Part of a small language model's weights.
Size: 12 layers, width 640, 8 heads of 64, MLP 2560 SwiGLU, 117M parameters.
Architecture: RMSNorm before each block, rotary positions, untied embeddings, capped logits.
Training: a variant of SOAP for these matrices, 2921 steps.
Each number is 128 + 24 x the weight over its row's rms, rounded and kept within 0 to 255. Layers, rows and columns count from 0. Numbers have three digits each. The size before them is the row's rms in percent of the matrix's.

# layer 3 MLP up, 2560x640, rms 0.0428, rows 1123-1234, columns 560-599
098:115132129086115121100106111086096147098115150141111117152146162117138133134106150083124116149137145135185148141114105160
096:092105108095120131187143139149160111158118121138125152129133103162148132180139124152108173134082146140119054091159151147
096:179126093132108157151079117154154146131124100144123150131130116128119121100135113088102138125127110141133111086131173140
104:091106118052086164118159120165108128141150131117152106124136111112133118120127106139127127154129127132120091139122131103
096:109102134080110144154165130115108140131127113141098132147112143153193096107127117172123102123136117155094072107139159139
092:076100139144145131112128107120102119190098147125150065110143084149108135111164156095136144098148141147156157123106163140
105:152166119153121143103102149114126114113074117127136127118148111149132136064116068090132128119104149131087100166153108131
105:115147129150122120191140133140177076106113108148151150130143109146105130121120118119117138135110126110065122086109116124
097:115170141173094156126109092147152113128167146164177117124135164168090167109112111123149164138156101137134147123120167106
098:120143103104128139154129115102068091155159098115121112128123134112145104143127123133133158080110080174119116160110104155
095:135114135115096160061146170105087105114113125129109147132140098109128062118156115137133106146151087135132077123124094148
097:110121100124067101137091141150157133109089150141155154088095141114141121169156152113155090142127120127143152093071102118
098:137103199101143135114115084130149135127156082144164106170092116128117131136123116119180121118101183143144162126115116150
108:118133123144099121185150104134140125134149119138149129145145079100096078136111090124148114129122125112124120134143136110
102:104137113141113163103112121132090144104141132124087179102107143131110114111107143152131091126087098130095096105116185109
096:160131058118104140131135143140084137140118156140135145128116135091118102102152145117148100122109090135105141125102190135
098:143123084148125138114074151148103160128179159088140148181155152141118125122119099066130092114136130149164135132102130118
106:137098083143125178127114103150144155087098067144114145125119126138149110119099138080136116106132096108100137126137181120
096:140127119094145122137118143137123132106143121095157148146157092111129111180120155129147122128069121121136123115129135147
098:129148058126118071151117114122117121114159096184113139127121144149125111187104122146118093114140131142082111087139124102
103:155170131093123145116141135124138110150091136143110104099142116115110148104146135132112114074116113134134123115122125151
096:155119093139141108134146120151126108094147151141126161133130157085136165138114109105117151167168136104121113123110113102
097:105127174134106132196136082126124094135120115116105165153140101150139168132142146131118147105144155145149101143153147146
098:109097146143147103104124129156105083152145095122100087139117116145133138123080132119141125125112144125080162125138121114
095:101167122124113137129110125128090118074127132111100143145164161091101118166097074161097153118093121130134101130133127137
115:091109138176137189120117098102103106114149088121156155105123116144153120134083109113155127133136142113120138092110157147
101:075118107132140122118169156157110105094098143103101128145105106092138091136144139130132105178107140138136134148154151186
105:150170146114093137114068091150180110137135105165130158105123172074133134090097159133108147162140155089134129122140158124
099:105087115141115094159169090138160098074133117141109146138109098135081130130125121143080117084152113202127140108119141074
100:121118124114142124124117131118147106084163141087140107108122130131154101131126114102136149168163132124087112098140119111
117:134117143070135126144095103142143092161108120093142126122115077103141098108164122086122138137107109125163138133116084127
098:080102154108162122139162111169147117092084139096157128139175112183144164131075164094099110131118113151118118134153129146
100:136124113145159139149124069142101144147134162114133153146126162111123109149118134101107081139136130136135141126108165135
097:154153142155141117129220082098137122167100128137131160140110090112147116124131123136144103097169158111140159129127127105
097:138102145157131128132092095118097147125110167127152140105133144121138148100140096118142126099129123109132149123121102124
101:124151116112174148139146105115125154178126096123157111069096146166136154071118104151150061152163164077106160084102147154
099:122196149124128131127136066117123132140139103127119135141108123108130099124115110126147139120141110118124127162128139160
107:100130173123124155114141138124126171169094140117149154181132116125115125095141157126132125114107145112144099141113141094
112:136155173137135114108127128152085107167130099159136096120110131085169158151154142162148105135112133103151142102165115123
100:099133146135163107080160137093152160153136143123132100137135147077184120093130113117113145137144139105114120156103109096
097:080090130118135118113143140155124164137151134160110139137136142126098096148093159142152166131099111118137120161159143200
112:143076159125137101116147120065079109154110146135144132095134147124121138127149180124125076119116160128139115088106137122
095:132107101121153157094101103137176140127092157095136144117138128091126145106146139124145142099145138160120159081174119156
106:090130170141132141103119108147136130108135114138141144166121139124144130120144161118144115092116123121109187076132115112
097:159130146140136138098165121166109133145111115130151132133154110128178123095111121122105131143132105123140126136120134167
100:133111136111103128156118141107139151090107119112164140132134099119130109112120107133159191118145090148149116164145119126
099:151188152097112123118122162127119103100116117120109156100123168159127125151130133123130161146091190091125102129113124077
093:093126093122135152100128151148114131131125063128144129123154090121135157098133123128119146125121135147137146091105156178
108:147148168143106092120124137128131125136126105161116157120105166110121101132139159073156107124126142138109172156116110151
096:122149127140148135127107111114119143135090121080129189147122145135079081158151145103126086152152135107107121121147144125
099:138133141107106172069118123194133171085156131103113135096138125119146147125156134154124150104121170144093140114108083101
100:135098142134124154111099204126139173135149122159103142141130158152115172131127163140118128142141112094079115116162102085
101:162117156143146122118080171139087105118169148130215080157156156103119120126083106118151168115125075135148116121140154143
118:091129113116117098152153116098142153140084131137076110146135143141113103097111093137124099121065114129093125155125086159
101:146154117098156163142108142135094096157144149144136088124174138122124121172138135148091123151110122148103156167116114152
099:113135185134134108045126115171101076153133077145166105110129091103121137121106150143170126151087136131129122134165122129
105:128134074152078146163132117117128150136132144075164100139112093154144144094082115087096103129095112145128138154105152124
098:152145123136116128121163172089149084180152173150130133122107135120068173128099128192132121086163120111127134132099122165
107:178149129160112093093124063110129161143106147128158128101157116153096166120163112127151146136107150159117105151082121096
107:119114127071132144104160141140149120131198096104113142170179127137156083125146146120113125138161116147148081126183118135
104:099097183120085148152124094161115149113158144158139104109141088140147076149126107145127086103136132101092139161157116133
091:122122145133119081108139176111089131138116134115157133168140104154146120100116145139132133115160158137118167090126080101
099:128131120104135126109138165097116156117077090087181136143135123085117166173084073107137118077104155085160147085084117176
098:124127135133131119167132132102120128100135104122110124090102114132173096117155150114106106121079157106138103141110131127
097:181146108127115097135157121142136151143130132163132111101129110133160100166087132148127106125145178159124104126098083122
096:122121151132103134128121177169114127140133126096109143155136124097123102136138117163137151118131069115151105107122150177
097:163103131112121119089139068112116168136100145131087117127119182167113099133154148112138122165131138114161158142155125098
102:131119094131064130130117147100123159112147131128107144141114126103091117128096115069145036180088179108122139123112129132
098:085138090130087123138134137163064148165120132150126160154129142125170135131103111112123169148110145099147195128106128106
091:098104151083105111164167120153165122100133144112132112113078106127128176132137165175109125139140061122133149143104146140
099:131121149157126153161128147134115152136121133107134147104160126105120115161109079123146118138119129089141130143124171107
096:162101096120107118129100147165143115136132123123134111126119121152134144108115175137110129106169111104166113129129101137
096:121107152149128133104109151130106114114088123157143165086135142130153161114139130148152134128167102155154134092105128097
100:125118147146148090138100084108149171106114115156128124114108115080153113102166156117189123113144128150152131091127144084
099:145141148076125132117116113128127131163129156130104135099115181135165148105189158149150128158099098139154140070137134120
096:157096096120168124121136109123092118148130090138098130119150124171152087100154070144112114122151097117154129083119118124
101:150123119118107121131138103170123120131122152132122166133115137171141145100131142121156113115148096127118101116125129112
101:108142156133154136143111113150093144110153103140104082129150170111110126106104150105118146090170100124138091128135146134
096:118113099110147135136145129079150157131127157136154115148119142130103150108113148078140123130106152163119122129099163142
096:092124122122141133157142130178121133060112130087115092151100158137093158085110110122088116122124134140135150124150078153
098:165096119112103113131113109092104125097137089124150103124108143155129144113106098131141130183108113149136124106125181104
098:133115115150065145115091122101135156148194145142106115137139114123151157139147100146094123128117108146185140170141134124
095:131119151087106105155124103111163128181135118137100156148091093133138108120176125101089147112105128151166090103103154122
103:137106124131138127181120137115104188126143134146146171082124107147135102116168125156124131104124143126128114138166127126
102:144110118111099094131086150169107128156136147154142143096135095132118119162125115158109103133115159147109087117140135111
105:118120118152124110079121146124141095136140110136126106133138108171120126132116140094130129148122153109140150151129160144
098:121127142136128159089123152122117152150177093105135139117095115103101121096148084131141091156131119162131151153100185108
101:095145100138099113149171132075109162114160145134173155136166111107081110116124109123144129191095173106199153107172138106
102:140147167168132107117075125140143098133178118155063120146124110177077144158075125173168111118120106150152105152187162126
096:144098109129163162130117158082161113133097160206137166098121157103109149145171103160158097150117133094130100112136110116
098:110130147117134095122125179133144159114159136146076117147167094124103170119072134099124149144155150132114113104101133127
097:115119150113144125115096157163142121166142109137112119111125123160116087122055156160092127137139137127127110146155167138
094:111139159126192132140164071116117129122089127143125105147132105126142159098119129103121100158138144166128123130133115132
100:160134098145125160165069088116160124118202136152118100105098097112126130112068126112112109133142201158132130143166101131
090:119118093139116155138099143147127115122045146148115116141114133110126108116133147152116125130116095174107124087157123117
100:109123114094143119190134152117146141144121139126097153119119136139140143117095093075136131111107125098096108141143105144
097:172109167123176140142132128132130129151149099091160141157151147104090141121105131142138073084130151153119128131091152109
098:115098139107096107084114145123105169109130161140181123134151107123102125096092128140102115166148104090090111100124116151
104:098087191123128131127160118131110106111125114123135102107125074153119111107156109142100122129077147085122168154129109155
095:136130157145117124068110136129101085120144144136135111095100126085156106130137133157093085152120146107097127082120132163
097:125164157182139128138153131165126105161129114166129133117125144164135110135147157148144143145096121155142143097113160146
101:117129148139102145116162127158098122130162092149172132156118131163119119175158146125120137137147137170149102106138126106
104:102108111107138139174124158118147119116111121108095150129091140112138148103088164135102185119090157151158123163124099106
101:120145101124132137109120121133155127107116133182146107162129107105124112170148109153156110146138130118109115124121158150
099:117091124123123137158111134150118179107126120159123146127139164158131140095115111072107127134117166124123103150134128124
099:059148164141107104133121142144117128138135144145126159112074155119112128130113162127074079127114120129096088127094139089
103:139153100149106146053153126131114106116139107150100138137109107098128144101120101138063096177143135106140162182155124173
101:140103111124122132104168115110140162124119108152133140116117094132166118129102131098140079135138148109159110113144120184
095:110130133099187124069090085118124103094133106119096122117141125130129175130153105155127140147084121109164113124124059129
112:109129135144159138118127136137101117150115135138157121153183143174159095131143109128160097150109118147129134162091088150
095:143105159095116122096112128115152095151107125139096168184155124124122121132111124146140112087137086135127144116120140119
097:130147107133132130139140132092119112116139129106147119131100121088117115130137157156129123139121133148133138124120146096
# layer 3 MLP down (transposed), 2560x640, rms 0.0315, rows 1123-1233, columns 560-599
099:146105118097082110100143161124124126141117105117127158127123094145159144100168111126106133101103114128108113117130135158
100:101125103099143131147098153138100138114152159134144116146164127142122139124091179080095105110118118136118110144109096096
100:114153091120104171136106136152146139086109117135127155111153135092143125134165096104098145135124090106124138110111112143
100:121146113091104090127103162138134108106103129079143140153150159079126082139094121144118137098144140070111094095149103169
101:125154146140114165127107144126094140136142154111143089178120142144145130155125122136099134108189155153093087151105127182
100:097139105144150135146132097131139117150113120140164131109095126143156148142125149160117127137141159138115103118134100114
098:119155161123163133111160156150100137142102173120118133146133108162151162118130112121121148103096107097126162142097160159
104:114139116118120106125070131140166115068086131123164111127110104171132102092100104133098109132117105092129117128118119094
097:120125111136131140123118157099134111153121142098125154175096153130103127117112137116105121097117131084143134113125149128
099:134120116216130106125160136143121130083129141139111121121120101159147166078131147123121130136151127133123110154120137101
095:117153143108125112194117106101127130097168136145147133106144116131090146146158162093105111174123130133157134118128143161
101:083092112161157102108136176163116120103140114147126146131143122111117076124132151121130149099112153085119096113135093154
099:129117148109116175132152119132120110135154102142095067105139123118128156135141121131115117130146119153113131218121144074
105:158135115137104116059158098187099109091120133134096114096120095085104100135157149153096152145155127100122140153064106126
094:089110120133114138119145146154133077132126127092141081142124103129171102154154138112144157124118108095085156128086160141
102:176130145167132130151108163149141152127118123131123131138147143115115156109122109129103135121147171154226133137125125076
103:080130121148129111152114141086168139177120159158105107169139133093159161093145153089131160138102072127100116135144105113
100:163136140141140153135133149127131115075096102145117123132132090152143126177139138120163119170152123180094100122106152071
098:160102128121182093136125177162143186135094109153184151143186147103137146133161153161128103115138109130129126146125129135
102:119084112169123134100150087140117160111146117126151140124126113120101114128117166158160115162152154120155146154128180111
100:129211113094138166140145100127116125197079142154162168092139097197108121069125090095114144158119154130158118108150146145
098:154142131136087117134160116101115157098109112085114140151152130147110111143120189108146150095134132156122134130107128153
101:109123081178124129063140117134109159131137108125117140146126104116154111111107130163160118140104135099155138107116135117
100:113110177099099182116118159117133122125125099146129094162103132096118134110141147142106158154128138124110121089106128127
100:103124141115156149104097163157137133116154115121158143116100139107094130110112122096169131127142150141117133104096096120
101:113100124152132145111135124124153125072128134094131158098132143162134135171162126134164139089110124155126115096176149136
098:138097109132125101107079141154099164163088098162153154121182112126126120139125143096120129068166125132134103117095116099
098:156108156150113097137143162133136105171122167123149084183116102105129153113110123125116151147150124147134100103160118104
099:127113131126114076104108134168179170143145109095107114140134134144130081122120147116140108172145117158124116160181105118
101:110175124094145156095109099129117125115115109182122107099136127083139124098112170123175115122138135079143121116117063077
100:123099147114133113141131156146119169128118131117097122136120127150132110138134113121137137155093130130088116132116157149
098:117144132109122137162087161103133108135135094092149116136112160073130100143117151173159140113166150133142145128124135106
102:128117138151139109120138113104133107135160149151133100125129159152131138087110151170134146117106099101124122066148136106
097:126131115096111107118090098136171163125090101124130160123120128106109115149141119131156146083125153071101150108122125141
101:068130155132165171155136121144133130114126101150121156135128130155111109132137093114091122113161079103159131121163128133
103:116134050124153134120100129116128134130124124091132098117117159116096144121113156125115143095141097127162131133124083114
102:127120125114090138118158114109120152126106141159123112122124145166128109081115137092123116108153143099105131132130129136
095:091123120101143083116152126132156135120127118147136177104121172131146097142098104081161120104109132147115108118092129141
108:180134127097081078123110116107130175085083123132116171119136075115126095117113124134140119091125104141113119166124163146
106:130160139145121110108123142094116137139120075122142087138131144098119125138095137123113132129149104099080147182161119131
100:159119162138094138120137083155136108154126166126107129146121116146147114135125125127143117138175136139096123130096108112
106:169121146176140122101149125121109165154148120171102142136141111159122152128111148151137099096164129145082108173094122099
099:145106164105129124140093090116152090131147147143108140132178099128139129133118089129108118135116132117135099093108145135
102:153140129128163102135143150109127158106109125126140126107156091128129156111160163112070143177156134080176123150159149123
101:155150119148117163078165114152140139133113148142121137130109122107132117134128125147138124151143091097148148135127100114
105:125162129183104126147105132083128082152127146117127124180145096115147157102091083165119113127127137150114144110104172107
100:127144104143111150116114141115116118107149130168135116153136099152172121168114129149167120089144129166106158166138114131
096:151154085135136107139123174065123143141110137116124141096143131143138138152141129128119100142144122145144131141111154150
099:118109126094108131138122159095117128153154167123088163112100104162087158161102073153080122125133152137133150075128130126
098:144085133128109079144123141154117121125115141119148173136102130151112109154103118160126124132061114095144122138088115114
099:113118115129097146174125155110113159144147120138113133134128170127121141132180150108170099129174123109145149101147148138
100:127109126107115113144088152107086077100120117118124141109112117136142113123159093136092145101119127137153140154138120155
094:133166135137066147124110107088134071139134117153178150065158111116114154138088102131098138127128116106122145158103097120
098:119061120117119111128196132124144169124111148110079123146102103152116140091175118133122140131142102119135135095114136163
103:121126195078150160118066119121162150151109164119124120118112104132103107154136159138156099141148140137090124162136108116
100:110132072156097164141151107103132125135118141111117141124140140089122124127107122125107154155101069113099119118153163084
107:099139144135106130138117124143115137110131114160145161113152137150159111120087141120137142129127131109133134102071115134
103:128103094172144100170126181147139143134123072157105139114082114153133177152140142087130073113161160086147087157118128112
101:144145146128119113082122174103100179158117153121142139174145172138118160184093131064125124131120159144105134117081143137
103:136124134127097130117129113103104125113109084098126162087153094149163053137130127165129123164122135136118099159146145141
102:138134120176124120104138111130146122116096136123099137138157112126108092139122114132092161124153132130123165143103136125
095:144125107082114185118132123073110137131105119187115109105145127118130101148123145150127163135116143149121091134109159152
097:164127106115097097137111125108104171108111157137131091113111112097145111125103121139156157115096135140121134127128073109
101:135122118142155134123092130138127112089116101129137125132170107098115129158126094137127136140148088152099160080143111126
101:111115120124100186119144138119122127148134128147139105165141168142125119096152133126086135097155154166089137082126172113
103:143170124082147092106089161122112146141088099108105109103094144103120132126149146182142163122124110133092076138151094111
101:118101176166128139157137116144133143163149104149152124125111125120128091141149145119132138117076139117134148081140121114
100:143145149116136118131134074142111140107190168107099181160132116129136143094120117117090144152104125156095115133157123143
097:122154134097116157134077172152126127120169148103175128097148138132136122133132140194117159133119090123121136129099098092
095:123126148108148117069149119158140129108176137147156139144140105141128126144167142132126107113130098183136144097134123149
102:178122125105153127124123145116136053127133148141125116159123090134142118093148112162145135124133134129132078097113083125
101:145140060143147136141108134075129126111124134120108130147136088111141125102134087104151107116118144148128131120122100182
096:099141137119139102179140097143130169090136166140097115150120086147122154122118121137114118128122151106133190135099113159
099:073118114138124079154127088102103138136087088103100109079137127156096153175109141110156124117125104102137114115095128110
099:179159103151134115091098156144141140076147128156116108122181108093088157106121086133154147180092123130139139133146128102
097:155117140119141147112083134123119143143159150098131104099114126072127147103138119103109084076153172176098147182161137120
100:112180143129164120156167131131098120105111105136155126118121133101081128095160124149106138120108075139169131127149111118
100:143151129112146103109135139099136081131147111156144138074136119154130161096140093173138113117108129173086165110149122120
100:082137104084141103132147146145121110168169123116085145108139131137117150154116125144101116128106116129118119178116147103
099:105122117114104159155161149130164115108085124160149157136132165079131122103122105114123129132175118156107147092155112136
099:141157158081140141145125088086150154154136137164088132158128140121143122152195141104116110114167102152110083125116107077
100:119108102150130140124115109121170119117143086165148106124076143097116156157125109096103075157156185161110135110155130141
098:108152073170111119149126116096146117141112109130111127144167146157107081103133136133102136125154141141138112121145111140
096:158119106111110091155090117163116102099124123120141118181149123136116122150112142126158153097093143140107161145147073127
101:163135147177144146117110080083113153097115106108111091158131108141129202130143118132085104130092174111083095119171160191
100:159138137124133138153115136173116132118159097183121116156134075098104150066120114118131124127110123072178120145080119114
103:113135137192125113122125175137145126150124136108133112176117152083125083096100102128167125142121111156157117148088092164
102:104107116165113096159170136137143076136122147125093107132121130112124058148128066155121149157139186120122132125143191144
101:121131113118113143100160110086102186082131145148084162156116149123129154110138098130119108117111142084074174162132154110
098:141152122108127146114121095149086157118123112099095102070098139133136153102156162117099083157141163178110167093148133125
099:137136120117083185118105096120122138082097077136159186114124146103147157132120097113127118116070109138121142116120158123
101:167144139113089150085134118111144103086126149125146134156126166127153125144130158096125128117109115119142098071116146134
100:133158136118139157126148157127193102122110119110139110099133169085126156123120154126144134144137166117157130124155120107
102:113169135120110146125132099122142106100117151156108115086151132112117143102164108097079098152159101122150132138138147110
102:134116120123158184110128096132162089165100150133118107168137095137112155088154123119141161151137072134145128101147149134
098:100144137100122135158118137111121107129093076114140138116189111110135105101109138145149098157128143171127131142174128076
101:132134166175205130126103168149110145125122071100111154140164154132113129193135123118100133071175153120143136147107141153
100:106153138117116137124137149136161119136127112158135119134098149150156117106140206188108146179115154126119125124106101111
098:126114140146107158156118131130168098152101103116143141114150145147112147138142113169110136158075118106144098117116141094
101:172140145095139109116165109126137124159133115147129149173119111137157105085171100059126123096154128141098117173107111096
100:169134155130153112150146157103113133112133107152143132057121119088106164101160107138135114129149131069135146170116146127
098:130110129111102118102143135164146136133128108128097123104128176131198139134100162149172059090140136119122163149132097131
103:139119122098128108135086144151163140162136127096139134102139083109164126109160105098136129109125107114178164131148114184
103:123108103090140145146102102126149154130155152106196106140136103112128129136126115166128118108131086122075109112119119112
098:129119146132119143123114128094103159156112076105108120127141147124076150173118111131133106113132150146109111148119126097
102:134131158096117164123119132126174114152110096128135134103149130142135167185108168151121137149139182133127182137111117196
100:124158132152153089084166131123149140143167158125093127146120103146088116105114124116098082119114160172162084114089131120
098:161141097148091213083126134089080168149160142127130135113107142113162167150134112142128105161145099151118083114142097171
096:141145157135089163114141139098127093157124152182110141102118151148122119126106123157111132123074146180171042106118166096
102:197147090094135112158131121119113131107110101164105119113132137112159126110164160126102164152099176166146147186102147091
099:144141124175121126169194132149095145108144112155112118147100124142182142129095165152140105175128152115108103145102184119
# layer 3 MLP gate, 2560x640, rms 0.043, rows 1124-1234, columns 560-599
100:139150119170121090114146139105121142126162132154117078123116196102132146128118160153123104149118154109099121126102138131
101:111134095144145115141126154131088123137135156093146133125123125112119160112121102107116157112119133122119183109106116152
107:137097160128100093122154118124134117137113118088152126136180096116124142104147091149131143092152158159156116099113098094
097:103156155107111149127085139144097135149147139086089104119091099102104119150135148151104138130129140119147070126141144141
097:145157118127132166110089111100143142135133098141099188093152103107129156064101153124101101104152107119135154169149137125
101:126132107099128102180115144131143095101128135131130135174148117120086113170109133146105150119098109112109143160179089120
112:148104125097121137166092111154104111151093107136151131090151111137140121164066126136113156118122089177144133131129100143
100:075103149170188127082146134096100094137153117144080119152146153125097099144119136131102120141118154127105125117084066162
101:100137104131141134119102153185134126144174105110107190128116083149115111128118148085149099166131127148137125071147032160
094:130121124147160111105161194132104069107093107111184111120147156101121120129104133175139113144125113116091132084135133133
095:168097114112132125146103124090100172098115124129128124157172146127114109127145145151169174119130146179093128126129107093
109:129083138133083162097109151122106080118122127146084145120156115144109150092140150105115129146135106125148108126114153071
105:134088142117158112158154148136185097142090135163173131140116120154131133094119154097162109143170115123154077126144112135
097:111114134118110130095107135111149150088112095124127105086118137133084135125144119145084082165136157187122123108164120101
098:140125107144131100088151134146152125151144141142146115114134107098127116134144097147119154151158139101085103123130135066
099:102100146096120153160148095113071129158163111158152126086108124109086134154082127142076079132150127122149100121123176133
102:067141169108147138111133142125141130084110111091105119113089128125149145158167159109189110109168155145110142123098074119
099:129141095117067104136156176139132119137166088112166096166095133113121103135087174115091109135118148162104126118131119118
103:100149136108154144138108106153135136129137129123125137127128086156116153154122128167120157102133140147137095164116168207
106:098139127141098173133095159132097107088134086136134097153156093154104095094134152118099141140168120146088142141118070088
097:122141165132184103130176123149129109112177090135072137126107095102127121123132133095131143173119127136105144135140112074
095:094138146118115137123113134122114068120112134107140114101163109136075068175120085123153122139102111082086146047130135113
098:090125099122125080173140109166151145164124145143146151133135128158127113097143144133126136107115120124138097140105123100
097:129102151114147111141108146094069100114132134135154133093117125138067130138154128123152103141153146096130121131156125139
108:130081125134151137133173124101126144125120132132151160141148156131113192172128122141177129096109139122150175134125112102
099:093119140140132112099136154141100124123119131122157110135172148132131162120108145176145117105123151108146148135123125120
100:103105097144135159123115153155121150120128132120114097107077124139141164168145099170094099123126145104129116122166117124
099:128085136109104148124128144165075147148124173121126131091151137127180116120125111188119112091071127094167152118121119152
101:102120148132154123126154125122142120114157172104111115156114104086129165147100149161088110128166175115137119114158129148
114:146137117173122102138127154136164106084128142116138126169150146106123152165100098113153116112103138135096116099162112150
095:141154124133107118100101134163095094148104142134117149098126150148140144134132122126051143096160109117166120100117135142
100:131139106112112150093104145119117115158104158115147102117204148109125117157127144154115062145114131094116178149123127122
104:131117118131119109131125098131143144120133098097129141150128081136109152104106182166151149104138151118142143094134157137
096:111116146127147072093115128158103113116124136140134128132137135114105120165139123134100143106137160083132117067150085157
103:134097099121148131142128106161071127122108140128167154136141127140192128150123133123161113137108120151156109152148096125
102:130108144130117111151120149133171097110123149147111097111122123104135132151136122105128173061167104141145119114107147065
104:129116053101111093110153122131145145125116136085137116185075122126158156138126136148142104118130115126123121103143132156
105:172188145122109124127117153151121130110110153148097199124118131164137124140145159171166156097179104157125143088143137147
098:163120169133096133131116136134112133116128149122139122114119142099127099129152088111196113123187177157083097114102116157
096:163151121162169125170159138135133136122141094174160126121135114103132097167127183113097099076128149127109121197151172107
107:124122139098158162102134119116108126137120143146139078111093130143119127104133128116129117158142146140140141115131131126
096:118093144122104200118074060122144112105117132128138180123163093127127122134131084151102130105117108119152158077157115106
104:136110163097123179151125121144177114098145128143136102090129144109104115137111129100161117132106123121098135132130194129
102:139123152131091117098126128132161140193132174217150091095146156127186105104121122150152108144132135120108117160102101127
102:127128127150101127145115103176096178114114108132133132106161154155181144168134137162123114053098153108137074146153101158
095:131113114180139126127122058169109125116130149116132182131152118098148100130104193127104129156138101146122143152090115152
094:109158132134121110137104144093106105155145181140131127108113155109116145124073128135131104119125128138160145153132080151
111:123152133142121126142133067121135124118095152122128130129125064117125136106133136078120128115104080155138130108127102151
095:096114111122131156123102172146120123108073108132153150113167160126156161148131139145128163114087143140105126135064134169
100:106151139113094088120163153165140132093131140115160175122097128193129156139181141132142122144077115150114133136144104096
097:153104119154160103128129139098104136155127145135105112101127151127119131130106160115119129118060112107153072078098130117
100:111103102142110136090163109143133120123122126143149151088128154098102089156156094128137147136109112117106120125134105112
114:159114143126121177139154126128115084112089128122131100121117133137118147131128148097069137132169129120146134106148151116
098:151135169158120100168132117105114156111114110131128121114126079100130116101173125112174118138118138124143105152130135124
105:152160176157113161114161123119145069106098083147122086106164120143110142117133140115105119113137172132113146149165134144
101:191156183123122124136107108131128127130128107131129130123139112119155156158143101121156159086104112166145105133123132122
099:140142082152133176103123134132079159113119107129152156132115154108163181153142110125110122130162121120090099130122122121
105:112105140140116159135103122142165190116098125095174174160080131111160147125119115137107154140124152102123131125120123154
101:137137097138128179112127114099111118078145114134168127126106119143200104151124117101126114110116148140135108098131152153
104:156139149150098145099087157132111137184107156129084138136105108123139115115129096117103142132151149096132103136137098136
092:117135121145136111143152135114140118120136169129124160075129112161149127145099147137112124091174102140104099166127162112
108:116090115083146136128146098138137124119158130156122167133138172149127134164124169090164136140105088152096113131137121122
100:139097059120115174153134139138111129198148123131182137084118097143111135110111141117147121161132127141126131150168130167
100:112142134148119118134127160145165138115123136173100161088159104061124112125129125160145152140093124160162125149121119113
098:145132165076098083113118127133128093137087185161171141114148136143133148147146117152150135128107132182108113134153083136
099:157156121136139114120143128107142125126124122168104139116125120096131146150168126137160115128154146166118128126147118135
099:124128130147158173143108119131101119115169166103165135121115104176118163097103118044144151113107129137113144118105141077
094:129135121154151126124127108100124174160128114134168092125126168090116133122126137142134130131138161136110128117135156117
089:138097135123126125132083092152098132112119126159117101159201098134125111139120161101134161116091091134100164096141139168
099:121114164104192119143112128136104121143124109117092164131139130087167181076109132155122138139120165102190119146092138099
096:156180162111122152160123144103136111137158151096131138116119095126153110165144135114170118157129116169151077122106167102
097:159110149098138131129109132136102128120157134165138083094129129108130152125120130139153124067149141139171149136140142111
100:153133144142156119111120091158157124128131138127134090122148104077125119155153137145098129156133118150138116121119073156
100:149148113158091177161108138132155143126143153168154132113123119151134153109129094164138142144143118121122141153136148096
096:129135131127153130123182156113128133111101127103108114141142152140147143117110072124143074156129180127095133134118087147
105:106168139120112141117124147153141140111122117107160116150128132096096158124121162147098175125143118132111158104145075121
102:127108173135131103086148124112111156181120143119155101138142114096112169091169101139128138110090124122111133146125103130
096:130098134091122129115123099168129136179109153154103094100086136160138123111143124101138068151122161157113109132141132122
095:101136142137151084151080115142167153072117108136136114127086114109135103117172135128112144089153139123127108104130137170
101:126149150123164141105161100059088137119171105094154150118119105124135166162125161143161114110124110143095092159146097094
097:098127114132097119126117123158142115126119099110123117095140148119163116171120169115122110125115138140129120113147137142
099:104141129139144151135075155104120116132135139127147159135132089108089118150143095099098104139136146134085176123148115074
102:132116144157063135107138101128116100156117157117116158092133124132103170177160158107114140123126100129089096112140141118
106:116107157186137108180123128134092114121110138144106170104124102115142119131113114145125155139150116117152114097116167118
105:148126171119138131076126148157156115149107141076117124106173096122109119053113122116109126103123150117159121100102134121
098:119083124126140150155131142117151105163115130161122107145103156150149105097109092144140129094178132142150089128152147170
105:153097096132141126130162125151132098104124159083113080122123118168111157118086093142186135161137098145142104094102112137
098:137117148113128162101115124164119108087130082143129108104134176140134144126175126123121099191109117123130161096137097148
093:120147140135151155152139112160124121154138123139132092131089102135135089159152072146119120114149137110210175117111120107
100:133138116165162087163111180138150070127152155118095151111131101104103150141158149120135136114117134071116146180122075125
100:100115097135114139161141151143111132158128117161111085131102102106132141124071103169133125106174121141127090142072130132
100:126102095141116126139150119142146133125090121130162141139150110173175150124111135185119152138129156119132100149175099121
099:132157124118128139104082107156102166150116138128130086116096122151114124087097138119203082109102145108133114112152089116
096:130090124130141070094161108092133141159116137134126076121123134144088139129110123137102183092130131136164101132118105161
097:065117131092091113132103143145122158128134150113105112104121144158153128154147102127102157087123164125158114133139103109
098:166119123182162133137125174137147158136149133137099115118142142106119122103101144106144120118140188152110105118117143135
097:110150135138145153181176148154099140107123203152073118163112145156150096114149103117144155131145096114143151147150071101
102:157140114129128112116110094118123154130142113140131105120089110134076148145134123042125131164104128137111162168128131136
100:130088122138109132122105145125076162132133143093144144183125130081110137142127128161134137135149138065081125150117129103
098:114154118136117123150114140126140173110126078134118111171147157074110130124106143113105115141133121098141142132102119112
093:162129103118146174085123136163122106132115151140091104126136118129137152085120127125144109126077111100151113089119149126
104:105139119131126125115148151113147105134145091107139072099094134151139129128115123131142132111081081079148188104166100113
100:094128136092180120110090127121102104101105118138179107110127142115120109106154085148111112119148153141136149118130114071
099:128140153130149076091099106084163091129110120098131126130128084091132190132094127134116166090118121150130127126145153137
098:196151094135166130167113087145126124152151163143168110136178075126152078082181078129136127146145097170116099147131151130
106:140111123094146139165120111141098117132061162127174166121151148136085096152113161121169135104127123107136128132132149151
099:145141145137104121163114130126144135093126116117140134135123149105097126133152131149098168114130146163135142142062136133
095:145133156136118108122112148149123205118110125166115178194131124130120155158132112125088127137099118105139131127128105130
107:157090146173121144121156112122126153119120131110115136134140126171151133131138102128114123125146116117177190103156135129
093:133124141117131095147152088124121135127143115143072118150144108124135110115174082113130115152128136144144122170132127113
101:141140107157111107105179136144122147154149151113154134143147136139151147088144148152127102118120140106061103106133117109